Weights of a small GPT-style language model, trained from scratch on English Wikipedia.
Size: 17 layers, width 160, 2 heads of 64, MLP 512 GELU, vocabulary 2048, 4.54M parameters.
Architecture: no position embeddings, biases.
Each number is 128 + 32 x the weight over its row's rms, rounded and kept within 0 to 255. Layers, rows and columns count from 0. Numbers have three digits each. The size before them is the row's rms in percent of the matrix's.

# layer 3 MLP up, 512x160, rms 0.272, rows 152-185, columns 40-79
090:154111123101142119111154137149105104157127197093150059169130112162190108053180107101096096169168101104099139122116129138
107:142121115096082111106121179125111107137124140105144076176140065128093194063116123073081121151125155098172128118122082162
128:097106115133116138188170114117111095102126120156119180132086111041139158166157138148171102158168085065090109147101101135
098:134110083148089154149142083152126156103187113126174178095095135132154161106087146089172124134120081110065106123147122121
107:084083090059087131091145121111150116142096122160074165102149140159128132150139138116196182168081110090137048080098150102
077:143110132172133102180132123135140130057186147135141176132160079161120134168131161117157119093144119105119094136079095091
111:162115116118093103135113107107076197110174124041145110175087175111114142116150142161149146170100165120122136128133163204
108:147079153189143082113154181049143134103126103152107102107103139130145137129123146095108121096167131087071128159194110135
085:137126170209136133122134149093101125150139078136149101112114143161183081079101163155106121102150168061105105117156161148
099:189158160124160107143141126155092148112209119116167142143172101106092093135165184072134142174121142128182120112220095084
094:212108052156083109147168093198167099163166095147071093131129175151128132082091161101131147115147079112135095115156110123
088:123107081146097134169153169152181177172118135123114128083190098131124095225091130171106096143130085120141114073115085111
098:135118096186125120130073227098121161204121138104166107091133077181134173077108115121074186071136093135135124131135105177
096:202119136083143143120138154168129154185079099069076127143161087079148076169127094094128086174131157065099161152145099104
092:118147075134109179129121122203165132132156104194126137093122087171086108111141125112106131144152088094142129118158135109
091:164108152102160161085098102085165108181144070124138144141101085087175159099087137151116086123162079147140170061087070071
104:134158122114138093158151120156136090096057138171087104152100100093104196127127156161144104144080084154130068091067116128
091:156142124120140156063109120200143177172122196178142158103084120146138101170075153132114135082085140113144141108192135176
122:177113094140197145128097136114112104082112124129137083156101124129119093140096101166117074111146173133140150109051104152
082:111129057187097104164103101141133175150079143132094183119066140119165097079126149154155175094073151158116139120124141174
108:146066071148156160107139112149097112089177067093166094120185105130161142133096138145153150110157134118054060131120062202
088:088114089089098136145111131222068151149160128175162099114161175087077109135117098164116150063119081146134103112096109108
077:133157114151111144171116099057119104156161119089095159193145119081100128123191112140107120076075164104216087116161153135
090:151101155126187167139114145102147142114116185079178094089073183119113120124143106132135116128125110136180117110136171171
127:242129153095168076105182155142117132126161155095212098091161067110101119098092091119174115126138109108142167102129096101
090:132103120081174125094132121104144146100128143119125096122161080101113172160165149096161074113104138148150109201162111143
087:076155169125162087110130094091102161105083127148156102111061119132136117066185210075129133168149116153142127139109197162
105:050136058153155146123113139090181090130125100156155155186143099112138134137130150152112081129150082130178168170113151098
113:133091156112090118107151105135141160189161189151091094133096130132168134117129171112185149124165078139136127151123112112
098:137056112117102092138092099136148064096127115169109160124095181158094123126112093137133124141159135139079143157142141158
142:103118131171176141168159133104120117111172137094186169031121121124173104148140145111180123128191143138106095182141118081
087:115200140173117163149156159112177098134124135133125139140100151100105139134110086110165096102170168145173099138145089121
109:102155103154163103165082063099153091145133050157169164075123164124148130129082154079120107158144197147122096180159095116
106:224105083116186121160103159117134132163146127130159086083111118121157148108069134176122132162111144165072124105162098174
# layer 3 MLP down (transposed), 512x160, rms 0.216, rows 152-185, columns 40-79
087:154132126107118082165137178147101113166104143141167075075108153129074208134122124143194093084110131152127143155081116126
125:104127145064113122193109125095116141177117108139144113101127110117098195140184162114114094137138169126141214107111090042
118:072134100158103136186119161158150107097131117100156124106140092138132082167090126159183122098114089122071159100099091118
112:140082180064176098114114129075078149170115156104069130144172133098140134153092132096112107155184143112118082103122106177
127:122165124161154134162131139129111209126126153122153141102185154179147105162122099086071161099109108133211062148151102126
067:139157087081148164085124156113125128134125137091118080052168149143181112105090128135102118131123108109118154131178074154
097:133157067150215117127076165123145126094123102169119125094162150128129114094120125118137083112081176133096135068177138096
103:133106137158172044107126124100162120083139124158133055068137141121137082140173090103054134101156128068151106120114088083
086:143105160142139176099089129148170117159168111162126145083109094094104157137165119106104138101079166114069142119116170151
100:163115136137143139150122162109180121094120168091141123130160157111098121122161069108108154118157110094140124101139094111
097:118169101140124122133132156090153077110063180171157100107123083199172146055131076111152159091119132103110205141120085107
095:115180140137116131083110097103122135103114133170126094095147150168110146101115143104142128102161131175152208243124192151
084:168146134161074082119099109179144113186178132079085183124110149146169121097086131143120177131110068139105180142132109149
094:058073092130146161148117142145118079081126106167180126185151149121148159129179223139122125165167074155123117082141112160
093:080145169098105116145079063172123124103112186072081168218071152109171176123105096041131063125153097157146112141142159098
093:138142197059146089095127144064130072100133092121120158101191110143126144107126126136151124140114181190078194146190080121
099:137125136151146102106123128177127121062093131129122052140131092077146142105131175189143111166110118151109120074113105131
094:154079115137124110120117141147144106108144165074095135159097097124072144105095125135113121186105167126145128120112119127
128:114095168182211208140116143110177132129089131109140057183107087123090089110142156173171087138098155106133133128095103178
082:087142134097109062109102147178137066155104136162122122064150144144172119131093177088086103076198209098171186129180102112
114:091159095195139121162108104139138112138127085059146106158129115121141084134155077071089190129173164126191053175101140194
096:100112133152121172106091108119122084151108085116101134183141119245127160093120155142153113127101155120165150119117169134
077:108152129189180123093128132102091146140070109089079159086118104139159082099087176130135121127131157119156128119101136149
108:173105161159140114116176125163149155128130171136128062102065124139093081102105179142135083097166147070151105117129127048
124:117123117129091099100133102154091164070179146161129147077148055140083123149055129097175153113135049054117088150122176122
091:109163116082134133168135106125133105113098183143091163092137118117080170119184162117142086147103136164190109140161117102
083:138096129114132122103149152120121131196130131148126115060241177099096114125054123094140108117121147136144152098163133136
095:091164064171139115139131120147102121134081126142162200134127083123162105133122160104070141101120127097117133102174079137
106:093100128145159145104143137163194098217118080162102139098134127142165093173110140110119096071152197122161150189135164125
093:086181137103134081177153155140118093059133185146097138100126099130085124154121078120170131103125109088148117120105143115
130:128145073180125071164124082096141196125143162144179177046193157156165108109100099122150097116087144130065128104187107123
089:081116132040154147117149108135117099067074189155148138068081111157127115121177108153125096130153125180116155140171078095
120:157098163167168139125194112116162212130118219083094144094213111168141150122165122165100172140118081124101107121122066106
097:107118115132179127126099153161138147074090092139132154089113151127162161154124142119078182096123128153161170118148141173